From a checkpoint of a small transformer trained on Wikipedia: RMSNorm before each block, rotary positions.
Each number is 200 + 40 x the weight over its row's rms, rounded and kept within 0 to 999. Layers, rows and columns count from 0. The size before them is the row's rms in percent of the matrix's.

# layer 9 MLP down (transposed), 2560x640, rms 0.13, rows 302-373, columns 576-607
094,170,153,156,184,212,260,122,174,224,252,200,192,162,190,244,98,241,136,225,248,169,270,190,245,194,255,202,214,223,179,177,208
107,270,184,300,225,269,188,182,145,205,200,218,192,166,208,267,228,218,222,168,250,152,183,217,207,147,212,155,209,194,190,230,210
102,172,163,225,184,189,202,240,172,251,231,175,167,179,207,193,229,204,179,191,135,185,253,129,212,194,231,206,174,184,193,193,184
100,202,256,159,205,218,180,232,167,199,180,221,150,204,178,257,136,217,193,235,155,254,257,218,185,196,189,189,150,170,133,189,167
102,214,244,172,224,240,200,203,145,119,265,166,166,210,141,226,214,171,173,178,217,101,212,160,224,227,195,187,147,238,129,153,139
100,156,248,203,219,250,118,192,187,171,132,188,151,189,220,241,254,225,227,196,214,243,181,210,274,268,188,153,160,251,187,282,225
102,187,180,224,188,199,206,192,217,252,256,177,264,240,186,229,149,269,274,177,236,216,194,180,188,146,171,178,84,255,215,266,176
102,180,175,194,199,235,173,288,188,174,275,212,198,163,143,250,160,128,225,251,193,166,185,228,209,239,256,190,156,190,175,207,209
106,212,220,158,260,176,232,259,193,167,215,211,184,254,190,202,209,182,199,197,145,225,220,199,206,170,289,156,221,178,247,192,136
103,123,114,181,206,187,285,185,170,154,161,187,202,155,156,252,245,189,215,161,273,196,183,127,188,185,153,223,169,198,218,207,147
105,126,201,182,198,194,227,203,221,238,237,155,272,229,221,253,179,227,250,227,223,206,180,190,233,217,201,150,94,234,163,216,223
108,165,180,309,146,241,220,218,211,218,187,183,165,263,293,198,199,182,152,189,144,131,179,275,218,89,246,195,244,214,183,210,186
100,144,238,191,247,185,237,183,229,199,225,182,207,124,218,213,208,157,170,290,185,177,263,212,231,151,257,154,224,175,250,133,170
105,187,275,226,178,192,215,173,183,121,195,211,136,126,212,203,245,205,247,215,269,248,252,222,168,168,238,169,194,176,195,200,200
102,161,201,176,218,129,197,219,224,278,201,225,197,184,199,223,193,152,214,128,194,230,168,209,182,191,123,108,209,156,189,162,228
101,216,221,202,255,258,270,144,237,198,151,190,241,148,242,215,220,221,208,225,253,179,212,215,309,223,302,156,198,242,124,229,240
100,197,221,182,134,222,297,149,234,213,212,240,219,234,197,190,191,234,186,193,166,233,174,221,138,159,208,170,214,217,182,171,170
098,292,256,147,166,225,178,184,157,134,233,248,159,206,228,226,229,187,152,245,199,128,140,180,234,175,271,286,179,207,243,180,154
100,238,212,186,219,166,183,223,203,218,246,152,296,149,191,266,215,231,167,126,220,232,157,178,178,217,191,190,151,267,232,220,138
101,199,134,225,182,253,153,190,281,188,272,160,232,214,185,196,243,196,257,134,234,215,284,167,188,205,215,178,184,204,239,158,221
099,230,164,179,270,167,132,201,253,199,243,183,201,219,180,211,285,238,188,174,122,221,141,197,215,197,240,191,273,175,168,213,172
105,162,244,231,205,211,185,215,212,136,165,141,223,164,195,201,144,236,186,185,140,152,201,130,198,193,185,227,202,133,277,267,198
097,150,231,215,131,184,166,228,231,161,162,195,153,286,210,205,256,187,208,261,187,187,188,194,232,158,184,143,215,259,177,170,259
107,117,230,144,149,280,156,274,228,260,224,206,219,177,228,196,203,220,192,198,242,270,172,235,113,163,164,225,245,190,180,165,183
111,228,178,156,189,206,180,148,290,156,218,158,232,256,225,194,241,228,140,179,225,233,224,199,154,208,193,170,238,207,156,197,191
097,185,221,179,264,177,251,246,231,197,213,165,220,358,183,210,232,128,239,218,176,125,196,139,219,144,164,203,190,156,186,234,185
096,194,190,170,257,152,254,176,208,210,197,152,183,229,203,205,276,264,164,192,200,248,182,197,233,245,169,200,165,135,200,203,282
106,253,183,218,133,148,131,201,136,186,198,176,210,200,232,261,151,161,165,261,165,143,234,181,220,205,156,218,211,235,219,218,138
097,214,166,190,218,171,240,259,185,260,191,204,189,263,270,156,363,184,259,181,148,296,253,279,171,203,219,214,187,127,216,206,186
105,266,304,206,218,104,179,207,202,252,240,278,195,293,130,183,173,217,155,143,159,133,190,229,167,161,181,315,254,232,250,153,166
098,183,218,228,225,276,201,284,262,176,184,170,244,286,188,185,197,158,185,248,253,214,206,185,207,222,124,167,287,178,205,197,176
103,210,229,214,241,216,235,313,250,189,169,146,250,150,238,214,207,247,225,242,224,163,144,205,241,209,166,240,217,185,136,221,152
104,178,237,151,220,261,302,169,199,225,193,256,254,155,200,114,213,243,202,136,262,149,254,139,184,237,189,190,162,163,169,249,194
099,195,152,164,228,191,216,176,281,284,171,204,193,201,270,138,238,224,191,165,177,186,212,160,139,132,286,146,169,283,263,187,204
094,145,144,189,174,264,149,167,172,216,162,153,226,182,192,118,196,228,219,160,181,220,216,213,177,263,253,194,216,250,253,218,186
106,215,186,218,184,177,234,192,190,174,239,173,184,218,253,202,187,205,164,170,218,110,223,205,135,107,262,203,179,134,265,182,180
095,204,171,167,233,217,207,238,260,214,239,219,210,218,207,173,158,158,274,251,216,282,303,290,180,262,180,199,237,149,220,146,158
093,226,223,210,151,197,199,267,181,225,223,145,224,231,177,198,189,235,187,259,207,122,172,234,255,191,119,151,257,223,146,223,239
101,242,208,256,235,192,155,229,158,161,192,227,278,172,195,189,195,156,257,200,190,193,167,235,271,202,234,257,160,200,147,188,121
099,176,231,145,223,190,205,182,274,241,184,189,232,276,156,121,226,213,101,192,252,182,108,197,167,257,210,197,256,238,226,198,156
091,232,160,234,242,257,244,267,229,255,243,213,162,236,224,138,268,246,206,210,189,124,184,165,161,188,194,131,214,199,197,233,248
102,276,211,146,155,207,217,211,231,126,170,224,234,208,167,188,205,271,150,205,192,197,143,246,315,139,136,196,183,164,145,178,145
101,207,190,247,206,205,230,238,166,146,166,167,176,235,276,207,184,286,190,176,202,229,147,211,192,194,175,216,182,220,187,225,132
103,208,89,250,255,232,131,191,251,166,285,230,203,171,211,189,213,224,173,192,143,201,174,193,224,215,245,174,222,286,157,210,249
106,218,249,175,213,205,173,181,226,145,239,260,183,224,233,270,262,157,224,229,151,171,239,137,96,225,274,194,154,222,217,232,205
100,163,161,144,161,208,129,249,187,171,156,191,244,216,149,129,238,195,206,242,233,173,236,265,197,202,200,196,128,176,210,226,266
096,207,234,184,188,223,217,205,244,140,237,200,182,163,153,234,206,156,210,159,213,218,134,209,187,183,239,159,184,191,220,130,228
104,168,277,217,211,152,198,208,186,99,246,216,207,237,213,230,217,157,170,244,169,220,138,153,136,159,177,249,202,208,201,175,184
102,144,169,178,188,201,166,218,221,169,191,287,213,181,202,216,216,142,194,222,210,142,163,222,149,211,255,263,231,221,270,126,143
101,233,241,238,237,213,114,161,205,192,170,229,306,219,254,263,180,141,217,205,210,180,256,174,199,162,100,254,325,184,177,141,213
097,223,208,163,169,167,235,176,170,211,241,190,248,161,175,149,213,233,197,276,224,279,151,149,231,169,141,199,180,194,170,195,228
096,201,223,156,188,144,223,217,163,142,187,255,138,188,140,206,166,176,213,190,179,254,232,188,217,173,191,239,151,171,110,191,277
103,214,141,233,232,211,211,230,176,289,235,168,193,231,134,185,179,212,156,192,232,190,183,175,114,159,169,151,157,182,219,170,114
098,268,167,187,137,211,160,251,214,263,209,130,243,147,123,254,164,188,196,176,192,127,112,221,175,166,247,169,251,206,228,176,192
100,236,184,203,209,188,144,172,197,156,159,206,235,236,214,223,183,160,192,251,217,254,141,216,161,155,225,125,187,224,185,156,143
092,255,187,194,177,185,216,213,207,174,231,274,176,233,176,220,155,192,220,178,200,189,176,233,166,236,177,168,201,220,202,220,218
106,180,204,198,228,238,244,203,233,169,200,160,172,218,270,165,134,152,238,162,263,149,177,197,161,253,160,180,188,190,220,181,203
103,127,205,190,172,153,129,320,138,140,181,191,222,205,306,223,178,247,130,136,216,232,175,185,266,214,235,153,249,182,225,157,177
098,185,111,151,227,215,239,197,216,179,212,170,202,216,212,264,209,239,195,160,217,226,273,179,110,194,199,187,267,186,168,133,180
100,168,216,178,162,157,163,199,199,239,140,257,205,232,216,244,236,168,233,235,308,269,199,238,179,208,152,172,204,178,169,202,175
099,229,211,196,192,174,230,236,294,231,213,156,171,262,170,132,181,180,198,205,218,182,233,214,138,272,261,249,210,184,276,261,171
104,227,198,179,201,201,131,248,176,165,194,206,193,180,170,196,211,228,172,218,203,173,198,165,250,188,192,272,242,180,211,194,236
098,186,216,217,180,160,148,180,207,121,139,261,235,206,189,218,159,149,254,135,273,249,206,214,162,222,235,239,216,216,271,200,197
103,193,145,190,157,197,230,193,229,150,211,247,149,132,186,177,210,180,267,146,192,191,147,191,104,256,207,203,241,285,211,250,205
103,205,163,230,212,207,149,218,231,211,217,140,176,213,183,204,196,214,171,237,258,170,245,195,170,237,126,201,182,185,208,174,217
099,157,198,135,179,177,278,182,160,193,214,169,152,250,250,161,170,170,103,193,209,229,212,145,158,206,177,198,184,218,189,194,216
100,201,187,217,160,230,162,153,205,239,217,199,181,178,238,227,194,217,193,156,265,202,204,148,187,221,222,184,202,230,166,228,177
090,246,255,184,177,177,190,240,239,282,143,319,290,193,208,258,223,245,227,196,152,154,224,292,230,171,165,186,241,148,236,219,228
096,187,92,201,136,200,151,188,248,181,170,248,146,194,219,176,174,168,175,209,129,232,208,247,179,127,194,187,152,219,122,241,203
098,240,152,199,215,207,211,161,169,157,162,181,218,152,238,188,206,148,220,250,123,120,211,195,204,177,202,234,122,120,199,236,166
102,230,162,284,207,184,156,214,219,177,200,169,208,194,262,207,230,109,135,166,188,233,192,153,219,160,208,190,170,101,249,162,196
104,234,206,251,209,135,196,191,167,206,228,182,188,251,293,203,173,190,236,116,216,166,225,208,174,137,306,214,217,231,199,142,173
# layer 9 MLP gate, 2560x640, rms 0.249, rows 303-373, columns 576-607
105,174,224,212,136,181,191,239,171,225,165,214,217,163,187,174,191,247,115,223,159,180,281,212,133,165,233,190,234,205,207,327,171
101,176,196,217,306,180,240,231,240,122,206,227,160,254,192,204,180,125,197,257,184,164,156,145,172,243,186,222,154,195,159,229,175
100,210,214,165,244,184,176,171,235,102,162,148,194,216,180,178,124,200,95,256,235,249,158,130,197,200,230,238,153,115,222,224,194
098,214,238,230,144,191,177,236,208,104,190,248,185,214,153,128,208,153,276,214,221,178,187,274,216,208,155,192,132,117,278,134,145
098,218,140,218,166,216,165,217,219,197,204,242,226,178,187,140,242,234,214,127,213,186,178,259,233,162,222,174,197,231,260,202,233
101,211,173,205,140,184,191,190,182,180,214,235,207,184,201,193,186,139,169,253,232,292,183,161,123,204,165,199,155,154,202,247,198
102,146,293,145,206,207,200,249,297,224,265,154,199,221,192,185,143,203,150,182,246,198,156,189,153,235,175,201,199,235,211,212,184
104,135,190,215,269,211,196,218,161,185,205,140,203,162,200,151,206,205,208,197,163,213,209,171,191,170,202,186,229,217,209,160,165
103,221,195,222,150,178,138,187,183,232,176,178,182,208,197,199,187,288,149,166,174,236,217,191,204,193,176,200,191,236,212,187,254
095,245,267,210,179,184,233,182,201,185,208,229,250,199,127,276,201,210,228,223,198,211,184,178,233,194,252,270,175,180,217,212,286
103,145,232,263,207,232,193,124,184,239,175,226,190,108,192,265,196,234,174,142,220,206,153,205,164,133,239,225,107,177,154,198,170
102,219,178,236,228,213,260,230,207,170,216,157,247,191,207,208,187,218,185,212,154,193,206,192,268,221,152,241,218,200,293,179,228
104,149,221,240,174,114,211,139,199,222,155,199,163,185,195,209,234,222,202,170,184,176,245,200,171,207,179,169,169,199,170,172,233
102,211,266,155,188,191,263,192,226,149,189,224,190,186,200,133,198,153,191,159,233,189,162,148,207,174,187,208,148,242,253,189,163
102,181,201,163,184,161,166,192,125,152,161,158,207,170,260,190,271,138,230,224,150,180,211,203,154,140,207,181,204,205,218,250,199
100,267,157,185,152,171,246,259,221,213,200,187,220,263,146,176,174,191,183,171,231,218,209,207,92,176,192,268,237,225,207,204,266
100,198,248,259,160,141,200,195,122,148,230,266,279,209,169,185,259,202,152,250,245,241,264,214,195,188,191,211,247,195,236,193,209
099,183,283,174,147,200,178,138,154,187,209,220,221,232,204,175,217,218,162,213,161,149,259,166,176,198,167,220,258,153,242,197,242
102,215,171,204,229,238,270,288,189,191,109,214,187,193,225,203,170,229,181,262,184,214,141,229,189,204,202,229,227,161,171,175,301
102,209,304,186,251,161,187,184,218,141,195,223,174,134,197,130,277,259,225,160,217,165,123,156,185,149,218,198,186,232,239,259,165
102,184,173,176,132,211,238,172,198,219,225,178,215,195,182,141,212,231,221,153,210,210,213,134,183,200,232,183,268,227,201,213,186
098,167,215,153,188,180,281,272,189,264,158,189,110,233,227,171,204,168,186,127,184,170,175,224,155,162,143,186,287,230,212,202,145
104,114,187,270,247,270,213,199,149,170,220,190,203,261,199,235,183,282,224,202,251,223,162,195,156,218,292,243,185,185,201,127,198
112,152,180,221,166,221,219,214,161,147,179,140,204,208,210,242,232,224,163,176,189,172,173,252,205,208,183,181,192,165,191,242,209
097,211,228,184,118,174,246,203,286,188,196,275,152,206,260,173,176,230,194,230,213,175,186,152,164,175,184,213,177,191,216,164,174
097,166,283,246,202,249,184,62,181,207,202,242,230,156,232,265,253,235,197,230,246,163,219,233,197,105,223,184,204,157,232,176,221
099,221,213,210,161,178,231,167,246,182,169,304,190,213,267,171,101,208,165,145,241,206,280,200,232,189,203,216,202,199,161,238,188
101,244,174,171,181,253,205,145,199,238,187,173,171,180,239,240,233,234,218,116,192,237,193,221,227,164,228,240,165,168,155,210,246
103,156,214,191,253,158,290,207,183,167,185,258,270,207,171,194,226,162,149,183,173,190,213,168,158,232,203,286,258,126,267,108,238
097,166,181,200,169,255,209,227,189,145,203,267,218,200,200,209,134,205,235,212,171,212,245,235,203,188,188,264,236,216,292,179,255
101,219,165,211,202,182,164,285,173,185,193,222,248,231,272,227,117,186,217,260,152,242,246,219,170,196,159,265,160,172,201,142,216
100,202,172,165,211,166,218,249,142,217,202,249,183,237,172,197,199,205,115,187,210,176,208,250,209,169,134,89,235,120,158,128,280
100,223,198,265,186,216,198,210,211,248,219,192,253,115,209,212,220,184,243,236,299,142,195,231,321,162,122,194,222,243,150,231,246
096,231,159,249,220,82,154,161,169,177,217,256,202,224,273,191,170,137,208,176,132,265,222,189,192,217,263,167,220,235,191,203,191
104,220,205,207,193,240,140,161,153,161,79,260,181,130,217,137,201,179,149,277,196,233,252,248,245,282,264,184,185,189,231,197,202
097,223,100,215,218,140,221,185,211,194,209,208,225,218,301,174,187,250,221,191,291,141,184,249,281,193,215,219,155,193,197,224,186
098,211,238,230,172,200,210,302,228,176,176,183,165,180,181,191,194,174,245,212,146,196,296,251,117,236,217,166,175,177,207,154,235
102,143,187,204,202,241,129,198,251,199,171,243,189,255,239,106,182,224,231,265,260,207,154,161,206,202,244,153,183,249,190,188,188
099,147,151,155,282,195,213,181,198,195,157,177,225,203,172,215,198,195,155,227,144,203,197,242,155,258,178,271,198,197,243,235,127
095,233,169,180,233,251,180,230,216,259,219,173,195,247,219,218,194,147,201,111,192,218,223,215,164,198,169,153,193,193,185,286,244
103,225,160,151,173,199,212,187,210,176,245,229,248,126,169,230,222,215,228,218,155,189,251,151,180,122,181,226,177,159,208,201,245
102,226,162,249,217,222,196,170,170,145,225,186,221,193,237,174,151,205,191,206,207,202,201,226,213,200,164,154,134,166,233,216,258
103,181,202,175,186,192,249,175,184,114,178,123,174,175,160,181,222,213,198,162,237,217,159,157,170,177,268,206,205,156,210,202,220
105,167,181,257,225,150,260,108,191,232,203,217,174,125,161,215,186,252,90,215,147,155,206,175,189,208,231,295,169,213,258,245,242
100,255,235,234,193,241,163,215,193,215,178,135,267,232,218,132,100,225,223,185,228,262,236,230,257,131,183,102,215,176,140,271,189
095,264,253,214,192,191,216,190,169,148,215,184,179,169,196,244,192,275,150,188,246,198,166,216,155,181,95,141,172,189,181,192,194
103,231,251,256,220,237,213,180,204,197,154,168,201,134,196,197,167,165,122,179,205,194,256,163,185,136,242,187,191,186,221,162,223
101,228,270,133,249,233,128,155,178,188,165,211,196,248,229,107,185,147,222,160,184,210,210,150,147,260,179,252,199,211,202,213,274
101,217,179,241,220,260,174,203,163,141,150,159,195,210,267,166,243,180,171,189,230,210,171,155,208,179,123,263,117,278,170,258,181
097,88,195,160,239,160,201,221,224,231,164,283,249,184,171,190,168,166,138,164,239,205,173,209,196,239,192,187,255,176,136,215,236
092,181,207,254,175,235,218,213,142,150,221,169,148,129,241,244,119,155,123,190,183,237,200,181,168,140,207,175,160,251,232,181,220
104,164,189,183,238,244,198,312,207,109,162,255,211,179,245,226,139,234,199,218,210,111,118,203,206,173,214,265,149,239,207,154,213
098,155,150,194,211,251,242,205,235,132,126,213,181,201,178,221,235,196,221,206,181,244,201,166,184,196,197,182,216,165,198,231,245
102,159,199,270,129,164,145,224,162,213,195,214,248,192,215,203,273,209,182,168,247,211,223,161,124,161,208,212,207,207,244,188,206
095,192,232,190,189,236,186,202,223,244,244,259,176,207,196,250,206,246,128,191,169,252,199,161,193,225,185,213,157,222,171,157,190
104,183,213,245,98,103,179,214,267,210,190,163,206,209,198,186,221,135,214,186,135,231,167,158,211,163,214,150,207,217,183,216,182
104,190,121,166,181,202,173,179,185,327,189,203,237,278,146,143,199,225,238,178,208,166,271,167,221,132,180,122,178,194,188,198,189
101,223,196,210,248,146,148,156,318,176,204,196,122,229,170,195,214,178,253,190,174,229,150,158,234,205,198,214,170,256,209,234,256
104,203,177,234,177,202,243,236,176,268,202,170,137,126,164,234,144,189,224,140,151,200,165,156,200,226,244,140,164,200,234,239,196
096,210,266,239,227,146,176,225,257,302,185,227,207,294,208,227,148,247,222,147,235,156,201,206,273,250,182,254,229,190,182,228,253
104,219,213,143,192,90,150,128,187,235,169,193,155,145,274,219,149,204,238,200,236,170,228,195,126,218,207,80,147,250,235,224,143
102,191,190,106,251,166,180,128,178,186,257,150,157,177,137,174,154,162,151,189,166,184,238,178,201,182,118,206,142,220,168,138,256
100,199,174,185,254,250,187,220,235,203,203,220,289,166,119,94,257,209,212,224,188,173,147,165,228,180,174,218,235,125,141,215,213
100,181,265,213,156,182,252,197,183,167,191,154,153,256,195,206,168,211,174,235,117,133,207,175,238,183,227,196,198,187,295,216,214
100,246,251,201,193,178,164,264,258,159,151,282,228,174,122,181,200,180,172,241,200,198,204,183,191,210,174,199,133,230,125,179,256
095,203,165,180,214,166,185,276,246,221,185,156,189,209,209,246,193,202,253,240,272,234,125,122,150,164,131,189,190,196,177,214,223
089,193,175,199,238,230,218,226,159,126,258,209,111,209,87,228,157,195,245,148,202,180,180,189,271,171,254,230,205,212,209,171,202
100,200,166,177,203,276,115,241,255,174,142,192,168,148,193,187,190,224,135,219,204,155,168,198,253,120,194,284,234,236,205,230,228
097,94,236,183,244,226,186,133,179,172,203,151,222,258,213,216,156,206,219,214,240,215,246,240,165,160,179,191,206,263,202,167,199
102,181,183,128,232,218,226,207,215,171,175,145,180,158,230,194,235,285,122,181,184,254,225,204,252,154,214,197,194,135,126,197,189
109,228,173,236,248,222,185,235,162,186,253,265,245,186,185,247,272,151,267,231,185,182,229,188,193,198,190,228,245,277,206,173,173
# layer 9 MLP up, 2560x640, rms 0.269, rows 303-373, columns 576-607
104,147,200,150,217,230,201,205,233,308,254,233,228,281,188,231,171,206,248,193,229,173,179,163,198,142,234,175,230,224,203,330,139
101,224,196,200,261,230,204,207,285,179,109,168,189,226,165,182,250,189,127,200,224,192,150,194,188,124,183,227,144,147,200,164,230
100,220,177,170,192,137,137,169,139,219,212,158,197,261,195,168,180,214,242,210,183,262,179,235,151,196,217,187,163,228,206,118,253
104,165,211,263,187,208,132,117,255,173,196,219,209,223,165,250,243,234,151,240,227,210,191,142,190,241,296,217,154,274,250,268,172
100,162,123,238,131,231,152,236,270,275,171,210,233,251,157,126,118,145,210,215,204,192,261,254,145,224,183,232,187,207,185,158,179
099,169,230,160,192,207,214,192,187,228,222,208,196,225,182,101,187,246,258,232,215,223,208,247,185,198,151,207,190,164,204,194,194
104,188,224,131,178,266,264,191,203,195,191,189,193,195,144,179,194,169,166,189,194,197,215,236,198,230,202,277,183,220,146,207,254
106,167,209,151,215,142,235,161,165,180,213,107,132,176,199,222,206,165,226,114,158,228,165,199,162,179,315,203,229,183,174,152,121
102,141,142,203,202,209,165,156,191,167,213,179,174,178,171,309,169,140,198,219,141,215,154,223,206,288,277,224,185,167,184,189,175
109,191,239,177,79,260,187,210,246,252,218,119,245,253,209,280,168,284,192,258,150,150,189,171,194,165,222,211,108,175,204,169,271
109,165,139,176,183,178,197,230,223,210,223,188,189,232,185,201,214,207,184,207,226,136,182,235,160,214,166,200,224,217,168,162,184
099,205,208,200,175,166,207,173,140,206,254,206,187,263,158,225,199,120,187,230,180,66,157,224,182,211,221,176,226,219,167,207,214
105,186,232,258,242,153,169,174,173,188,224,249,185,106,167,242,259,275,204,183,247,182,202,220,182,219,180,130,244,200,195,220,200
101,252,201,171,177,245,262,219,286,259,178,197,172,188,154,215,145,185,241,216,175,175,224,143,215,304,161,182,228,202,183,182,162
098,120,200,209,249,197,222,242,263,213,181,169,183,213,211,150,235,173,159,190,215,157,216,167,176,178,117,137,243,238,248,201,156
100,201,204,127,165,166,264,239,215,190,193,236,232,181,230,169,224,199,176,277,226,178,193,194,240,207,249,165,193,196,244,145,161
099,290,301,188,148,221,232,238,219,220,195,269,238,195,231,193,247,180,258,216,153,71,173,181,175,214,201,233,253,186,196,239,172
098,164,216,194,233,206,147,208,161,245,262,201,164,149,187,236,235,142,160,149,254,224,287,138,218,198,191,154,216,195,187,141,236
099,202,212,207,161,191,228,216,144,245,168,180,205,148,138,200,248,207,196,164,199,217,223,184,253,162,226,167,195,172,263,207,198
099,215,199,199,164,188,171,206,172,200,213,230,234,215,186,186,228,245,262,181,222,243,144,201,148,149,130,173,171,159,251,269,197
103,232,231,187,228,193,200,177,265,222,208,148,226,203,246,228,180,166,158,215,228,216,194,179,190,161,263,185,180,151,209,236,185
097,174,176,230,175,301,209,259,211,210,234,130,226,229,189,199,119,220,174,241,214,192,153,139,153,170,272,197,190,172,205,172,202
108,226,196,178,200,187,152,173,201,237,189,243,271,278,216,199,279,158,160,198,228,176,184,236,278,241,202,225,277,252,127,187,198
117,220,196,185,195,207,142,169,225,180,232,148,219,265,233,123,218,172,236,174,192,181,160,248,89,161,142,182,253,193,136,186,243
096,172,223,222,260,188,170,184,196,182,213,173,160,127,212,190,231,218,216,219,300,213,234,182,242,214,192,242,225,216,174,134,127
096,219,106,162,178,227,268,181,236,184,173,142,212,195,168,184,155,228,204,116,209,211,273,106,179,265,255,206,207,195,227,232,248
104,241,183,147,178,168,200,255,166,242,238,146,197,224,194,228,221,132,154,229,180,186,214,142,187,204,179,282,305,225,140,172,220
101,214,196,144,164,189,207,170,253,236,177,209,212,238,163,161,219,227,238,180,184,215,220,203,221,205,228,145,198,197,222,168,176
102,210,155,190,128,266,164,200,177,108,207,166,222,255,261,246,200,146,172,145,225,174,190,177,172,150,199,205,222,205,116,158,244
099,198,203,206,151,165,208,159,152,242,169,227,207,164,198,248,203,231,219,213,168,171,304,92,196,167,234,173,169,266,165,205,202
102,255,213,211,168,200,144,164,240,187,214,166,253,159,240,191,226,202,205,233,183,241,215,214,176,224,231,254,245,214,178,268,240
104,242,252,172,134,222,205,262,178,199,143,154,210,211,237,206,166,258,221,176,196,180,135,176,205,192,205,217,250,262,175,208,177
097,214,239,232,205,223,173,202,236,202,278,147,187,239,257,173,286,223,173,218,218,208,230,209,196,141,181,201,170,163,208,204,213
094,266,221,237,185,196,247,239,276,173,175,193,261,200,225,137,134,213,252,222,248,256,170,214,155,301,291,121,166,183,235,236,192
107,198,222,228,230,168,177,265,211,159,139,252,130,279,167,147,166,181,181,235,242,165,264,155,232,189,242,243,153,180,238,189,168
093,262,195,256,198,236,192,151,210,290,155,177,265,283,250,214,218,171,160,196,211,216,195,190,217,189,187,234,285,223,230,268,222
097,116,269,170,153,205,211,225,187,192,184,293,223,220,229,263,221,175,235,225,190,147,205,230,160,194,223,186,201,142,153,162,259
102,218,211,212,176,264,252,125,165,199,175,143,230,211,169,256,153,251,242,226,212,128,163,217,218,192,249,203,227,198,203,177,207
097,226,228,180,283,247,212,179,215,181,212,205,177,183,147,150,175,200,224,180,201,150,220,121,184,201,245,188,263,215,122,223,252
097,176,187,196,258,247,189,268,173,142,159,181,195,191,166,211,204,198,184,210,165,230,130,228,159,213,152,180,207,227,131,158,194
105,220,233,167,223,207,260,230,198,154,203,158,239,155,161,238,190,251,205,166,220,126,255,242,141,166,216,123,154,237,176,129,165
104,180,119,224,173,170,221,91,234,154,221,236,204,239,281,208,175,199,180,204,222,171,199,243,162,271,220,148,243,234,177,177,249
102,174,216,239,203,205,221,167,200,178,187,242,132,179,144,119,236,222,234,235,194,193,231,140,275,251,249,276,255,159,207,244,200
104,267,216,146,194,155,220,141,132,206,154,230,216,207,214,212,192,206,144,247,219,235,186,189,234,188,301,210,233,171,197,190,139
098,201,234,205,111,147,239,190,287,120,154,144,217,200,167,210,225,126,194,185,194,266,184,149,247,145,264,239,117,176,150,243,224
098,249,175,171,219,176,213,260,221,169,215,200,189,174,244,201,236,139,175,222,228,142,178,230,249,179,220,104,174,195,190,203,158
105,157,178,241,243,199,178,213,176,173,215,181,194,190,235,210,183,253,251,151,131,186,173,270,173,207,197,227,232,212,247,178,215
103,162,191,178,182,220,214,150,189,197,182,185,136,241,189,173,164,204,204,196,197,237,170,198,180,167,194,261,274,223,122,237,197
102,204,194,277,190,222,196,161,156,262,193,149,222,219,281,198,253,220,232,117,258,240,188,211,116,130,187,278,221,188,152,196,174
095,134,161,153,200,176,163,210,139,196,161,176,159,269,181,139,177,143,183,222,215,159,263,163,179,256,184,186,218,171,291,177,184
093,145,178,185,235,124,209,218,181,255,304,145,134,180,103,191,255,195,219,201,181,168,196,172,213,277,240,152,212,150,166,213,230
104,176,186,145,240,179,206,221,228,137,221,214,185,176,193,232,258,178,133,159,209,181,221,295,185,177,188,144,224,157,161,173,218
099,166,123,173,197,110,254,240,243,174,192,120,198,215,194,247,167,142,175,228,206,236,211,197,168,170,265,236,243,139,167,201,166
104,215,178,284,156,110,217,211,184,253,203,178,278,235,279,150,177,171,148,168,200,194,261,152,119,205,214,206,164,197,182,237,190
093,247,281,282,210,246,254,224,153,203,201,277,231,229,211,128,158,180,186,172,201,207,205,245,157,199,253,228,170,164,195,239,238
104,254,158,187,228,215,220,203,203,215,262,217,201,176,173,143,89,185,224,250,182,282,140,175,238,198,167,263,173,203,223,160,159
101,273,183,276,266,176,262,99,193,244,207,205,181,249,240,213,151,223,216,223,188,241,151,250,176,222,129,208,211,155,211,188,191
095,217,270,179,224,160,184,235,203,208,194,214,178,178,223,162,179,206,130,191,116,181,265,175,317,181,239,216,201,178,164,140,137
100,219,188,178,239,216,222,181,233,287,233,204,245,234,195,241,150,171,246,196,178,149,193,190,133,198,159,214,183,174,174,274,122
098,144,148,259,286,255,172,207,221,201,206,297,257,222,189,217,177,241,180,182,185,141,215,200,194,189,247,187,214,102,221,259,228
106,257,224,154,173,173,278,240,192,201,151,233,177,211,149,297,236,213,263,202,151,143,147,201,228,223,242,234,180,199,208,163,263
101,169,250,208,127,166,136,158,163,147,215,188,173,221,226,171,261,256,293,190,202,263,258,210,141,186,193,198,169,171,201,201,252
103,198,212,130,204,218,206,226,83,215,178,187,200,243,180,226,184,188,249,177,249,195,181,139,252,167,191,159,241,216,199,223,247
102,139,225,195,234,217,249,211,181,152,179,231,140,218,172,214,171,168,194,103,256,200,226,193,145,245,176,157,173,232,226,215,171
098,211,179,216,221,243,195,147,200,284,252,237,210,196,263,163,118,190,113,180,188,223,214,247,156,223,207,223,206,147,88,213,191
102,229,236,185,169,164,297,214,211,172,193,206,168,186,172,178,211,267,231,199,144,214,274,240,227,173,160,195,253,155,305,166,162
087,234,188,178,239,248,200,157,149,120,192,153,220,187,240,166,177,239,173,198,184,179,199,177,162,210,258,153,123,181,116,205,180
096,164,165,211,184,231,213,205,191,224,211,203,145,247,171,225,148,239,203,220,201,203,180,236,186,254,259,278,217,242,212,271,147
094,210,240,233,174,162,202,216,211,217,270,194,264,259,249,228,230,160,137,223,266,155,246,215,149,182,184,146,222,214,260,151,237
101,217,174,243,182,208,237,228,216,175,213,126,165,217,203,205,293,180,162,158,115,222,150,246,206,182,230,192,166,225,186,248,247
107,221,172,230,158,220,171,155,249,190,219,235,144,244,196,130,226,138,209,184,285,242,235,137,167,193,118,168,238,207,187,224,140